From a checkpoint of a small transformer trained on Wikipedia.
Architecture: no position embeddings, biases, ALiBi.
Each number is 128 + 24 x the weight over its row's rms, rounded and kept within 0 to 255. Layers, rows and columns count from 0. Numbers have three digits each. The size before them is the row's rms in percent of the matrix's.

# layer 11 attention value, 256x256, rms 0.0564, rows 253-255, columns 192-255
111:150128134104141149114165117183138134130111062129154128127084106087140141134149114156136147120126130128152113134132096131081059181111158120121130097133172160099115166136189142116128118100078102
116:087133084124128080131109143138106115097132115124074109115161104146155098109107189131173138155098122128099076120141127108109121144145150151150146158129150149153102169132141114159180137114130137
111:129139101153129119145148130108118109147150117106158143109105126147118104120090170130160098136097158128115124149140166144111134105093162133164143149142097091157092127182136105127170139110163139
# layer 11 attention output (transposed), 256x256, rms 0.0613, rows 253-255, columns 192-255
110:171113182103105163124077133133127093118100095114136128116119124124101117123148157158097139125104127171166190103149094126108136128112133122125143143118155117156125111140109128118093160136117120
119:162123157120147127126158108119118126102145157142135143157126145069099110094137136183116152170102123134138144137122148158136120139109166128115139121063091085108136141101156090089136130150147151
114:137110121126145131105133116128114154152129104142123141121133121104123122100202134100141169133160122121138123124102141139141116102094136175120105141140157112098136131122138126128152152160165148
# layer 11 MLP up, 1024x256, rms 0.0716, rows 0-46, columns 192-255
099:129099127101154133135121151144101117191113132135093138127106135147167126132125138128156133099146089094153140150153085149113096112122115120101139138138134154135184128138134138166094098106147101
098:151115131129157100144116119135142107166121103104103187099128125106132138145147088127140122157114095109068142106124106125102110147112141128102091115140135114115129110097094151163128177078130129
093:107124115079176166141136145137139102149127131106133144152152083083110195153141132124113077175150145145093145126156111110137104102118101095131100118136142073122184118087126085146139132113137148
106:130135128115161127138142136105120126115143096131109165131126155099108071144157108106170131162104126109079147127100149163177134187102133131133133099178135090132120104081173096116100098123163084
100:157094171141172102124159126121139147129107113123110139109070130086181141141132116110162133096116148141116140139098138149099153120132189162118114116102136153123121158121155125197081121082139070
109:140129146175132106135108112098091127112164119147152122103094132132130141129113155091165151089121097128080127123132111095154168144138118150137115166099123143139133108113127127144155110154155123
107:137140109155096143154093131149118094112093103133166125133080135143114118142111158111117147147095132127102143165116159133187116110144158176118116096161145118082127116165129143137103148137114115
094:180128053125145100104128147134151140162106115128127174137125128126117137136081136116135099178128155100186137145124120119138131150114130119120100116139141108099121078131085136149106108140140121
101:134130094085117127128136090076181143125129159133116148100128146145126127128114148096143158160167112090109137165136140089101131127127119136166110160112131141107116133125134136151130126128140128
098:169160151096138119137109111142153174118115118122114150113153105114062129117177144110135067147101128110106120133118112127109116168168163128138101087169130149131141126125133141141088105104135127
103:149099141144098133132147127105103127180144127098108142057118159161139149136152116119159127118150092106147146111139171101165099133126117164076136105141137131136190138112129160128136073125132094
093:147108134108130117119134149125117126152088129111067124139126177109132126104095162116117117141113151122146131166181128113124077170123090106102108160130127133103134092138138104108106110113135101
107:101150108155121155150154126081133145166111097081151153131119142149159117123097052127149133128093114104122149164107148088114166103146148171168153111122182138150143152168113115131121132127110087
095:140149111147107129160117123123125121128066102102167148136103122128156133123112132098116167203100092112159128156122121115177156115166101152150126162165159047138181128154100149158156117143156127
090:161120134157185112120104108161089129135102151112087117113139090129142132103169118132117147135114113123124120129142150132147146092128136142092096085131159126117098138120090121144102165116130115
097:137108110106128138143103156163124139148123136074137128099127143143168090121131106126150140157092146107173122120137125114162146125119144109163133137135113141090107154178090129101136114105113132
094:159117156129096116128121089144137097137125108159147130114103122106085134169100118103130099117160149110102110129105149115094140122142129175138105140186134094140125142167166119158106152115145118
093:132144136157099151132113106158118137125115153124159131094119163126106135136130112133104115116142119105121142180144126157167134160151154164139139140136122144099130158168114155075086068108168091
099:136120140129173132125126097102084101174160096106112148129101098138116116123106109116134110117113111105127137156148169120110132160164147147113143095172108087143140105122146187152102107129174140
101:106103138107102131133170156110184146117100111123120143102085174095100119127089111122140155149124129133149131102130123154151125122149109097118099121141132136069134110126126119146095065161160115
099:139121209108145100129158115135142148141137095103103107113156105119100140160121111119137155172133111089122173129111118087144113187124138136099108101161193144107141158150107118133125123107139135
098:107123115149118149182137113098107113133110147110122133153146129106098161166117089129085119120107107134113124163117138132128148178150127161134134148149178128170098112101113152099131104142106137
092:124128132117126097131118145142147149150110122174167115141140104122144136157157116123159151196140121117135111097135141133137129120131148137119149113140143111110076120105131102110148137144133154
099:134145112149166152148155128105100138151130118099116137108150136132163111152161114119119117125083131096181130082139144108132091143144142158136101093145154101125114151104153129158131164112160122
099:166131065151093129132178100156106140140146134111106160183156138124108138157130132100122110148133101142104121101094091054148126132175136148156111118152111125109117118086125123143121149139132097
100:130050153144162160125105139156132109163111120124116123097142113113162151162125116102124111095172099127138161109081090154120175106129081155108112092149121107159118080130143138139104122098136119
102:170110090085068136134140099116160114100159158088113132071182102128139123160163125110144134107120135150130117119132123115150070119120140151124123153126127120120148096129171123098109154130147096
103:155134154100134143162121133128144067119157091157141130090138111145114151193114113106123111130137105129155173146151112137110124133129118072192115131134125105112148112126170133138147100112110116
098:151161134142121157115105123167151125127143133128188101126137123084085158134144117106140161134154149170135141152135114133156166138152141154141129088115129136138096096118099177118113122120117121
098:128127155059149115130121115115149136145157107115128155162156182128087192092155137124170081090166094119107131155137113164105122091121115124141097132140135141124123163121164143145115159147169099
103:176074124117053129189137109144089161124072102150158099118130108119140157156158142115102167148138131116120143125153106145066111170140139168094114153138162106134091078135155111115143099110097110
103:133141148107125125141165132132135136133103090120079167125146172109139115105106086133105081092162153128145117151164149105179119150153116217147162106147132120137116125153080122132104153079151126
098:178130127093155135144127143108128140168120125141129143136131156068109168127180101097117143150103121151104134106174170106101101134089121139100122136100165135147123142150111104153146115097103124
097:130151128157122107104101113143140163141095102181166136123123094088171134169158124117141148174120136153124135123141076144144115143128102126116152108096134081112169115169150115151111126090142120
086:118143137171119181129139131121155109101121126154121126149135141136108115126123101110134108130122094125122103143152127107122134131115142149167151148167149112124117146115146157146150116128144155
098:194113107122135092124111083120118103106142123110055109109170166155157086169133097118129129132178082117164158150117131093169140115133121133155119120131140086131119131132091103141158181140124109
101:113138136120140150134067103128132153114103125171157154115088138150107136169140125125110108124142110128141118100083102111182106117168158162130098144153165102143201150140127127098162096128127103
097:128115126144127111172158061155125135175111114133160124118172117130158135162132140134122112138101107122109132129140123182135107129152128114130123146154110113121119155118103106154133141119183111
104:109119106129149121138149181126116156143139108145100136106114110101107133159127149092191182137107110108120170114147169143114142125129114107136165136147136121089116130137120120147070117094126149
100:109152083112104107121092117134119133105123121117146124115100125137156135131090146112148138105133126132146166118141118112147162119164169127105136130174133100105140156114150123128175085112152132
094:110086121109123135133147108148135136114082134116103163125118104145132116164188111158120111117130140134130137102161098134173118128105138148114128127168157134145127119145137153113108097108094123
103:090114136128176128105169106140123116116101114134097129094157137174108116138161127104157134090102147129123174117135144102146096090156166152116117172108162113140126169148081117163156096128121123
105:144131109112087104120174124150131165110160091139106121119121127132119107131132117102118145141149134099126170133118128149106118128125147164165136102147163168174098107105157110132131109125111097
099:144117099159105139129136134104152116157142095145131164117133127154093129182144141110147130107124090135130104139117112168099127147117134160187146128139157139131145107117128099145125117189111109
096:112095128149140122126144124109154120188126156119135102106129132125148127145145100124097168134111129132131149156117119123133121105159166145093124138120164124136147141100152122169065089069092083
103:129128123080134157131125117131091079129133152135113089104120158079109133159123154103105118121142075098155112116131119114148115116134134126133120136161100117124122126161122168159115123146127131
104:142111135127149085142116083112111092158166133143093151139129149127133138126140123114149098109140086111135158165128120107084102187139129121123115097117146104116108157114166113157113125139106071
# layer 11 MLP down (transposed), 1024x256, rms 0.0705, rows 0-46, columns 192-255
093:133103152118093147122156119148096148136100116105126110175118106139122101108146126080123110164088153148105095175098154138161138148176131143168117097153121125151107134125103103129130101121168107
091:113141117113111145127139151127157128126141096137112102122163139125134118140120174184142142080137160136152153177142110119135115117143141113146124097107126120175121124160145117136176133059132111
094:115106133130126111151132108148125153118118141141141128124145167165138138095157122119127118089141106112162137117099146146132137113128127150131132091107152150151125139133112130095093131136156095
108:127141131137128159114131084175127072158131133114162129113146115193098122121126119120156146138165132142140084131174186104115125095141083103110138129140138150160167132151145151153158141144157108
099:108145104143118155132095133103108113139175154137129163088147096123089128163132113138117095143117101158107143135155103105111143112185099140133156133136175116137118117143081132134130062124137173
105:089105131141111131161126126157118123101130127099148133137125130138108091120115129115114147134111104115142123100108104139149195122144105116116070135144167093188118144145106122117133101144103108
110:080131153074172132095108155151130144090125126112133109118147148109154112130152091120108102138133117119094174167110129154123138141106139149127131137148102132112122133129116147136110133130106149
094:142129142148091142116118141119119121129134117119155135087118163155147092110145101179138126101157160138142129115129096129139145136134108117107116118083099138167128155104141088110130127122147127
100:120167144075163078157129144112142104130069146115142083111135119137139106135128096101142149117132157131146139124131153086107113141109110134137163107134118097163177168147083125150101089146155139
100:144137138128113136097140111168158156127126112138094147103124111088143115112127096080085126112129101123148150128146131147134116115132117167135126159121142121121154080163112066140146126176147147
109:122132129149103140081119116151169132137108110095167165108109141124122175134148116103142134140113125128150121159121160127154127117164174188223161100123135159125130120174115109122145091105172145
091:155111152160155103153137122147143124102101137118112076154146126140120110133116119142117142171141096105111164126071118125178139105145125151174141083152113127114135116154068103175127149142177144
106:100161157102118143093149123145137136110090128105140095112156122092122128111126155024129125135110150081132140159139115161153106131173113138121154146122122136111137137096138156112160083137130145
093:118157120137147126148137126139115137134179139163110156157124107136135147131144074108156112060148069126129113176120169155124117113125098086090146109168131153191104135166153131114139153188099119
093:097100085097101178111096123130150089137092125183146169130127188136090123131111151139107105151112136124145172176132127096128168133150104127140102170110068129145131159177126074104179140163133131
103:094128125131120151108163138136128143157129127117125121153142134111124149152125111093128139137137145110138115105146150119105070101115116169099186152171144132140099107126130153140088117173170164
109:116105129140120090084123114123131115112118118145120056090127143071126127144070158139118173116136133133126097155091153117105134150131119137115125139122118087157118157164143131153157108177095103
094:152150095120116104100118156126129123144145100117150165125133107111120166158132134183120156186124109149122152176143119177098125138080118125106156166136099152147133134127139126141099140105141136
094:153115137147153133126156086126102165101100088153105089124101135130162155178096156204145105130127132064130144133159160158135099089133124129104157130133110155091126163146118119115157127101134100
099:156141133153139144129137119143121120095126159129129149115118149144128102110181133156123142105145147113115041126116134129065134132157079155108143111125114173161166108150126101099126150163131128
095:151100115121152143133101129129138100137128127136111166134159117136130123125152122202114171126125122148139129121116143116183194093082137136102114130114149070143100113105154168125138104171129107
098:149173108111131144133154131109132120162110147141080163195091126141174118122148143090092140120148094124090099136094114126116079117125127141143134102126144132138134111112152131151128148179133157
091:157065153112159171156134130079095132085142134124117127152112115177118139129151127099125128182148131131122135151134115131171098135122120144128131110125149147130151158085123172162151147109130155
101:135121137129132132132134145128131168091107147121136090123084122148165134130162138110133112134118111166103149152125086150130146077089131096164130123111145121125126135144133109098148137107153133
096:140148149119139101132087110161141108127161095138154138103121129154159133130107104187082089119122194106140123149125108167120151115142142115102112113133171136158152099155115152121150083082108149
102:117155149133085120141116098156150086103146092165158089129105163111153149169150125103127139123108127149149120165107099123153061115133079138140144154120128121113128128115125116118128117127112189
103:066086106123138149124120125152126135110144111162130162080105116076189099158099136128182156160126117164144148101102152116164134107097117147157135115101153123132111119110153125191140113125111088
100:124103116115159129103112129156142136139094169115116091149170130107167146096111179112143131127131115096135112112169123126138111168144109125144134100142119144087120151167079140137123154122152133
095:110148111169112135146136137133134132149124115180122169131098157157115150149107150103137108133139137105102131129124144090097124100143154164117130125133149123098172097153155152111128149171109100
100:141099125180119108110150150166101119153103127140110100056125099105134096202085110055091166150097141150149143089127128076141124158152126143154148122137124096144135092120135097141110113126106123
099:145178125111151078127142136121150135148134145140156126119141134120151114104117110173141112099152098114141125116127131133164117104095115132066128148177084154096138114119135140113139184112095143
103:079181072100144128092142121109096125132139108121147086161100112140114139126113119078169130174161127158109129117108135148110173091171125137102114119149149143134129126128143085146139145141094135
099:079126116156182142088138122121152144120141156118095106130118077147130085164109158096122149144118130119118136144111113117168090145120128135151141103158131116088109159148128136148153161145137089
093:151176084118145175120151122122134140164137161129153139086158127126158127078150113159134111053150120136088134132135142116152106121139133133147097181134124106128114142136101136135145135155103117
090:136095099087118137095163126153114156118125155110148123124130099136146089196117135060131154178099189098114137106075152133112140090120103112094149114142103131150105119183143080124082104147115159
095:093133132117120133159107149129078124118142112139128119133146085118167067112157142153140101162112138126165170128085115112143129090144155134121144172107086128156137109139133134116141123115134176
099:156083128177090126159153164154171140146141143140109134143144135109165107141139104125110157115114153138152121128152104155071153126126143134082113128096111148141109148126153152167103121113129116
094:132180125150128123131130141112159149101123128106100095089151148111110130140188097140117143134116097130159144136125113097118140135094122128089123102123127117112172145125126148135111096183121146
108:131099148105183114153170165121110117102145132166080142125140120115128118092129150118105110096149125134162131124092117154114153097079149135142168181157101110095150116173110097140099159159146126
100:122146082095129125122169077147143168136141124171197115145116138110095150124139121159119104136186157113127170104084146147111139148141097150159118104111133126150086169133136155134132095123108083
087:125144136125126178126169161137161151149150102146133116152152134118129127079129084255089122138142145145135133128102122163126111099087144181138121109150111086126122130109146127113137106102120118
104:132147088176150110066142134129133105109091152071181127119127090114103153173112111072153154141121159099146128136136147173115150116108134159127111132126142164125065161107109131160166098125149116
111:149125154149117139113170156129104136111161151103140128140127140156131146111140130096111150117124091118124114152151106111136117112118224113162095165118147127129096113158172184121158134141116131
093:118143091130141110127119151149123140096152144098154099142126101127147115140075121128170101129112133086144160105091166123124196139124128136095160121102124140153108136150109111124128174132113132
094:125161096135119136152119135119138106106082146141099142180121146133135103111144160112133105113128107140106106107162126136138128138150074091133159150096120112154103144124145093102151147112134161
104:123122151116159119164097135168173134131093131132108104048095109143134136128113123148092079115145129121095125110147119121148145129105122127115121094085151152130115148122150102131144148118136113
106:155125139146094116132126161136145151118161081173124121134138096103125139076120122131145117148114067146152096158148134137097120155122138124123161112147110103121051134134136153098138176132080163